{"hidden_size": 384, "vocab_size": 8192, "norm_place": "pre", "norm_eps": 1e-06, "rope_theta": 2680.0, "rope_fraction": 1.0, "qk_norm": false, "attn_scale": 0.0884, "bias": "none", "init_std_qkv": 0.0298, "learning_rate": 0.00198, "final_lr_fraction": 0.1}
Each number is 128 + 24 x the weight over its row's rms, rounded and kept within 0 to 255. Layers, rows and columns count from 0. Numbers have three digits each. The size before them is the row's rms in percent of the matrix's.

# gate: layer 7 MLP gate, 1024x384, rms 0.0794, rows 27-57, columns 128-191
# up: layer 7 MLP up, 1024x384, rms 0.0824, rows 27-57, columns 128-191
# down: layer 7 MLP down (transposed), 1024x384, rms 0.0777, rows 27-57, columns 128-191
gate27 099:137156186109116144167138133117135125144110141134116112088100103090110129138075115108139132111112164107119116137109130128124124142103162150131119173097097149165098103065117165160143134142149148
up27 097:159092112177123101148127161098103134113117100117108126147130146122152085137075128136140058126136135117108115170156120129143107118133093149141150188125157149142105135126128132133135148118140129
down27 092:174115147127175129092148160105129111132128143113140124126201134144167188125127135112106163125165114113127135144131144091093144115116127171142135125123159120102132133143115096154133084116116167
gate28 104:128086124139137153117113138106141127140162083094145141140131138101171139094155094095107087125118118112120152120067091152106142107090142098162153081105125091056158107136137132144115135118150130
up28 096:138090116127119135143124145145125119112143136117113105120130124179142120133137085100101144114136132140121130110077160163140134145130144152140173137172140146144154120091113173108094150151155139
down28 099:139138136149131111149102145150102128105126101133114182140126103160127094133147120159135157132142124109080108101123155138103151129118147142142111127105131106137155165126169113106144133124105135
gate29 097:136132128108131104149134151142125157163122118098158112153146114130141147101144114123107160141099130130107158088134104128148098181113140132146128122125123136143113121132150110110154125107114131
up29 093:142137119132128151131099158162148140134086128181142120142106141099132129133140144088084111148147096083136125168113071134146130153134142170141151096121135152123115133119147134153082133104107172
down29 103:119113092128116140124063133169125138145098113124136142084144106126199139099094131115153092147152141151117145163132096118174129118157126099075113128121075120099139176112083098130114132099122153
gate30 102:094155139119130130150081141163126132122115115100133086119126112108134140107124110091144142141118114159160141110145160163143160102132125111138141144096106122137077121169099161104148134129125129
up30 102:168081114150141109117107135102120174096098149134076137132124103125123154096084152164139098112103146155126159108147100107138119111118167168092137138138126147116104129138137088131127135120115133
down30 106:122127121130136134134104112115126120136124098119131126140104131106124157116157108129116142149117138114107158136128125115126105116133129148095135093103150186100118137128121142109120156103127181
gate31 114:096184135122118161128149146103107136079132114098127151110114105117171111126147105114097097129122113122126111121118127108113178129104113129154163142138141161149169109121134126121110145119103113
up31 108:135097177098121103126132134142126146098098161142118133106103111174058148108087137098177134102106157130127079162128168140146116126176124130109160123129112137084098112092101151150155131131136166
down31 106:110089143088134134116136142108112115124141129117135113112118116126161097173134079116103118092169084120111166130105114122090134109113144128109159160126157128105151140104149104129147077085124145
gate32 104:119114131146125137152124128084180102135117187157144144069127128132186135180109150127105154132116126112146126112135098105143121112130157111137167127072103145156161097155110086097096136132092126
up32 099:091101158130136151141092129094160095145138128125154103118126077113149131142134119164161119142137151129115075152133127144128147112110128168134154096120105146122133096120135110122187120171114111
down32 099:135127166130120115100097163147153140136136146089183160124106123119122144153127123124107143140152127130145097099136151135157138129144089169168108121127136101145163104121126117172146142132134105
gate33 088:104094112174125136143178106147136156110127125115109115141148096149120082086112089147116125126081132111150076118135124123112109135140143130115147157157157147116131137151133119090140137117078112
up33 091:128134147138128106122102122121159129139135069087155096142122123111194146081126105154101135099144134143123114115134112082182110122152152124160119112121105146105094118120116128128074135126161105
down33 094:154084153133119106130125144129109150115182120121115120089126164140207156132104112146113125125158112116113134107116141096115141128097130140149139110150139143105144111150098122123103148157163147
gate34 100:124104116118149128066132122177127144092107169139110131126087130105140151137095131121123105153096127127101152125122149116123129152148140118112149167172124143125116158122152148151123136112145128
up34 099:165140123165130151093192112098145126155154116136133098117064108061141132103121116138154116155159090112134127151109159144182147112139115121108157111114178152114092112127131141129197094144179157
down34 100:134098140110090084097118119155086123124130147167143100103095174119125121113111105128095118093181124127162123131126109131122126117151082135161143146119182145125103113124114142121127118131141132
gate35 101:119101151105138096134096151131125110150113137096110120124175161130150117118106169119118116098110085082122135105097104130077130131103150112134135154113075118108111126096085148111131127134113100
up35 094:119135126128070095135117115164134124107119112110115098121163183073116151134094128078104127133150148114125063105134140100151102159121139127095143145151098160119097066107120182145101130136128113
down35 098:156115123115163127138082125150148132111099136140149093108104123144148138138139139159126117118136178152124144093126113138152139133156169132175132083133124160131141197147139100157150107177161178
gate36 097:156100158132095100139122102140136124142144160113130158145116105146109083134155125130130131091140135126152146109124113077157140136110099135138095161108165132118118143144127117140153113134123131
up36 100:106054163146111120163112122112155156136180114105150135113115188122155114135131137151148119134113139141119133142108151110137132124144131137135113099094151142093162161097096110142102148062102133
down36 097:159105101166191126125110143118102147138177103112093131133100147143121080099169079128155103140107140113140134126161110091130144130109129183105148131166175140112124139145158150139120090092124138
gate37 102:121070153152155163133126137108167127164124166186138127142152109136150135147179126093139107140121113150136133149116155099070131128158134164128168121151107103122141121122144108099125105158119179
up37 102:156144140146149126115148124127140129099135121169142147098145139107104180155145115158108165121123136158116140159094135132104125142120168076081184120134139144113139064118070144138127138149176133
down37 102:131142120121112125131136126128169130076125154130155098143108151124102187131126103121092133143114106113188112111119158166155121142122124111116165092125151137146161137081150118155175126158108215
gate38 103:172150084098116101121187200117113131130099125083170170178157182132104139144141101106139145099134159161123134167174108146157147125188081150131140139127125151190107130126116118160137126163136107
up38 105:114117134193125091089127116156101104144171137141177114145132118136122153127097134136110132113140132122103164108098117152125110132112137129175117155122163095151148143119137133124168117106100118
down38 102:140129129173099160101141116115145108159136137115110152162120123129102111163121146128067126137152160135140120072108120137147116088123152157132096105155176140166106137160141154095144136116096129
gate39 101:144119140105139108130141124128180172154091103122118164188149093140123130122123078088097130131121134091176133098125096134140148095099109151134140095121154119107102142143134157098140097162084126
up39 100:094102165084108181095152151115139130146098094126138113138101129112123146149114154090145110095134142128128117143145117123164113178078144144124158177090130165135106107099134118155161133118123151
down39 103:110119120060103130162136136070116113127123073146138101112104131126059109115106147156198103115119140127147110108156128106132100154129148154133132110149150141152115107078168122155150147105104117
gate40 096:149142143112117125120122118108112130132108091114135142116183141117143187131102125151113147109114162152124097150152154141112144129166136139137159142080132155100158117175147114088125144109117117
up40 095:092120165121097109133071128151123129084121123156136139132135108144100136157097166095139160126149080113129107117141119139157111155066076148138133159102122118139124159132123170142121102116120151
down40 097:095133101119145131100091151114088136090103154120124128085145133130120087142129110107111132131149101139129136121146124157110108122114108117121111117111130129141132131118135114116119105162139100
gate41 098:127128106135124168151179103136099146179105126149131147090133095127138141133129106125129134133173119117123121074138146162113164153099127115071108114137135143120112150118112138129137118119151129
up41 094:135094135192123133140147067160124121165165147156126137140131123133089106148115132138097122093139116156127154114120143161095174118145090086171126107127127130082156117111126120102124145136125153
down41 096:098144155155127136148147152164156134094123161137131136111134121124094131133134096114096108097109127122133130124144118111125155139127117134103077107129163155128139106121129128128096132112111141
gate42 101:150146083148113142102099079133132125132126143110125122146146111109150130127103097114092107129147132107126119097139148103122178094106122111133191177093158157120125146116134117138158124104121173
up42 100:154161105183080079085132137141148133101140114067096135139147143111111157126107171137117122121111150112147101136089179170073127130110163086091154136122132091173139180129106116108086117129140076
down42 101:120151159124101102116140108142139110081159160123113098128163154144134123093194123102168151147136099152148166121143145151099172126154106126146111142153136125168140129096117127154150138154128133
gate43 093:148156140140138119112173148150172167136079057092128118110125142115150121141104115165104162146171109127126145139134157109155176121118131152091105102142091118133126119092125111137117079135097159
up43 102:120138156151128122135117144153141093162175152129129155160128160147103151159122100143118140152118131104101125134145112109123108114143129092040117130142133129133167108110150129119098148124119124
down43 099:124161117118159164102128124128109099160124137117119138121105160114123124113164112115151107106119090164109135104148100149165110116135133148096119146095119140157127141141098103118148137130139183
gate44 099:111144154127130139147111107128140105175124164137123114115140163162110169128129130161144124086171137135143126131153120100152138098147143053107108148133095085135156143096141124111160124137111122
up44 100:164132107099179140127108119126111128122134074101159121141097182130151149127153159129172135117138116102096109105118132101103115155133141129109147151117100148146108109114152136134072141118117139
down44 102:136113101112140109134112093144117123114118120115089158162165123062104142138123098104136129132135161116106122099106110117144120142108172090146097090126137182152126082103121117129096104132123106
gate45 088:112133132132135133126069171115098137109138174064131124114142151131075101066142103089109127084132112140125164126116131168112135140147107097084118130120138081140112140146151153136148109146130169
up45 094:109104109140119127146134109132151139138111139082162161118112147134144141135110119127136140118128115112149174119140117162106161120159116127112118110110104130095178158135133131116121119116105130
down45 084:162147158130168160135122177138148185096126118120132134136119176144098122107109116124185114113140125151111095098116151142153124125155069162102101159131155122155130136140094147134134109109090188
gate46 097:167111148164080094124135136130131105119132172126085183125149113117115135121095114129182169093142162134118114113135131104093105164147088086110117092119137155189135172090105138141123151139115127
up46 097:139114125144108143105109129137152149132128133167111119109108168142152118115171121135116131119096124100120105110114138154101157123157158153135115132135150197096147137146131118156116149119148130
down46 098:077136129118121116161140131137092141108141078116109145124079092104157167123134101112123101134109165118105124142122147145125127124091105123161125149104117131050111118101153109114114139192124085
gate47 095:127116119127098071093077132150127157126120125103145123151126152146089155093128120124166123144098175151138132087140140177125134158127101132122095125086140136126117141116153137135134101201075111
up47 095:138108109126118107106136135149125154083140158152081126139088147133124118109148141151096121095202133103136112114143133150115133106127162124104137144113078120138101142113141133116151134136117133
down47 099:125163139121146124103156119120129096142168145151114157160150131120151159129098138113111151110136118106125153131144138151133127123119209133135146132131194120118106141112171132117143124139168161
gate48 102:131073109108117107104125160131152137119177133128100129110150108105102099090121115151150152144151146115084149170147177157176108145074108158190143120116123148159118099154133119096140146117174103
up48 101:097122126150091128109110106161162142085152118110119141118136125124113114101146120110117121131144131176121117136127091148114131103130135128138130152139154107135103163167160079142121117122096072
down48 109:114158105130113071126157126114115132122123107148117121154093141130076110148116149123114132175129133151138118103128098091122127099111159121091100166112116119103111142128149159115093172107093067
gate49 098:134093119130101116140152151156102160146123149120145088140122127105092128198135109093098157139114141141121175107126146095128102130104102114162129139142111161163138149130215069107177065144092145
up49 098:128138101102098134150117116125164167126088131103111179104160103094137144145125116141150155098108114143123090120104134171102075125147118128149099126166125087115154140137120123134153178123110140
down49 099:151179123107123122130084149147113149137134115141123156145098128108121155104166150190158125148116133138125115158104167122134140123125135122109101135130143127110142134122144144136127132108162118
gate50 092:131127088124130112150158108126123121127077141143132120198157175112112126142134104113130136109132129178149137110150172102124123136105156156138129129120096118112131162121151107154153116168114154
up50 105:128157092170084161108161111142095138108150148091135168119104117128113129118098151128113126127156162119110144169111125126123138125154101143123150114143096144101112088109154081147138129120122145
down50 102:103134140137128133118125105120130128177093087096128113092099132155181102134121122110122136145196131146114123140092101136130148128147196099083095164159186136127143088113167094129158136114151156
gate51 096:113161136117123142133137133086140151116148135143155137090123152119077131113126102091127162097091163131205106106164089155143137152134118122124143114151150138123132112095114111150111103165088142
up51 094:136123149144131163114136143115128101129135122128139107128100157146124118114104140105100134130142133190129140126128098132135126114180083081158084099114117134077146152115123110120128132137082147
down51 104:170091114173131107090133145103119152102141136090137115126084128127066151106139130144133101133100118146104164158160097110135126123131121113110133111112085182151147137117133117121128141075121130
gate52 101:103097117148130124151165112142130145170117077144097176143183096133103124142096125108134100131107135140116119080151131114135099128135115105117109115086114124160150132144175104115120131137121128
up52 102:114127158115114108132112121103131143131127081108150156135071116118177100159132139141148118140146130151123110131069111114073116088133114098116141190148093152125121127119109144121137171124083153
down52 101:099151155142145154159138163087132110144100137143178128114116137143112181097141156116135095151146144134131108115123114133131095105106092093139089128161108141105126119169115115168135145090147142
gate53 104:125171111175171100132092112116099162160130125142119106141176127135110125132096126112112127101106123136146170130156145155092075174147146150118129072161141096114093143103108120134131118141111162
up53 109:123084164121137162135131105135132133148123131135120176100111131120118103143166109136110097150113165114147108090149118154132143124141146130156152163134069129103144098134127120117104160164113107
down53 097:155148103143100119140161128122147137150138166091137131113096092094123132118133123146144129147086175091149159111120142104141168144182161110141125129081110125034095144145106152140133162131155100
gate54 098:143142170099108102147132167134142119142130108112145128151105147108149145179151129115094152094138105106126123125174127094157132135123119164116146115120129131152129113119183173125120125112159132
up54 097:123147091144154113131113139169164120157140111124144161103163128152088140125141102153132112150129137113131101133151118118140155180130090108120173136112104116139062147110106155125118122154092131
down54 100:109155150098096147163116127078096144145092122093130146121116088121154102116169183147138139113176136125177129136165097105172188105098108128153116150125090109128104166131103124121143158097115155
gate55 097:132131155135136131126151120123127131148134150136136106097119122188143104111154125109146114145119138124090141102128098113113126070151129124112168124148104137122133136090155079131122124118125139
up55 100:140187139131176129114133101140094170135141139186128089125112122153135113131147155131149124204147143106114133107127103116133076118150137133142123096117107112119112097132133128108091140132142131
down55 102:161125109153126158154155124108146126173129100169150105114107140151145116100147138134115131111129188166140174111129123124139104122156153107154117141136082132133110165116148165124124102141161152
gate56 090:108074126100088129126135144111076143124160164130154137118142122141129141126203134155178143138139122126135149151150115178149164180103085129092127183110127143120111122143131166122144161140139153
up56 099:140135122094140117120145110143134149107168128103114107172134095123168103129153131171130145119137120144117126102145147129093103108112138166140130160139110118094192142120141142106147153154129094
down56 097:142126151158080132042121121104088138123138124183139073149163125145114139146107154137113146146127148156087109142095129153110122126162118144075099155123140151161175135165115141121149097159145151
gate57 096:157118127126090141091121115136158109128118144181138122114133097110115134132130112141153103131114166118122142145201112060156114130121105108151159148096100151132144134085149082160143168133196133
up57 099:162102097196152103180098126118149123120120119175088143133136176103133149132172127123166160122093160127126125143145127112138107112104119123151147120113146148139095139120119103105123148165165142
down57 097:100148109124110159131120117092110146105108119141147121132122117135120123107095132120121113103140114141119093145099096142111137145098106136138093110146112095144154107178110145131059119134089157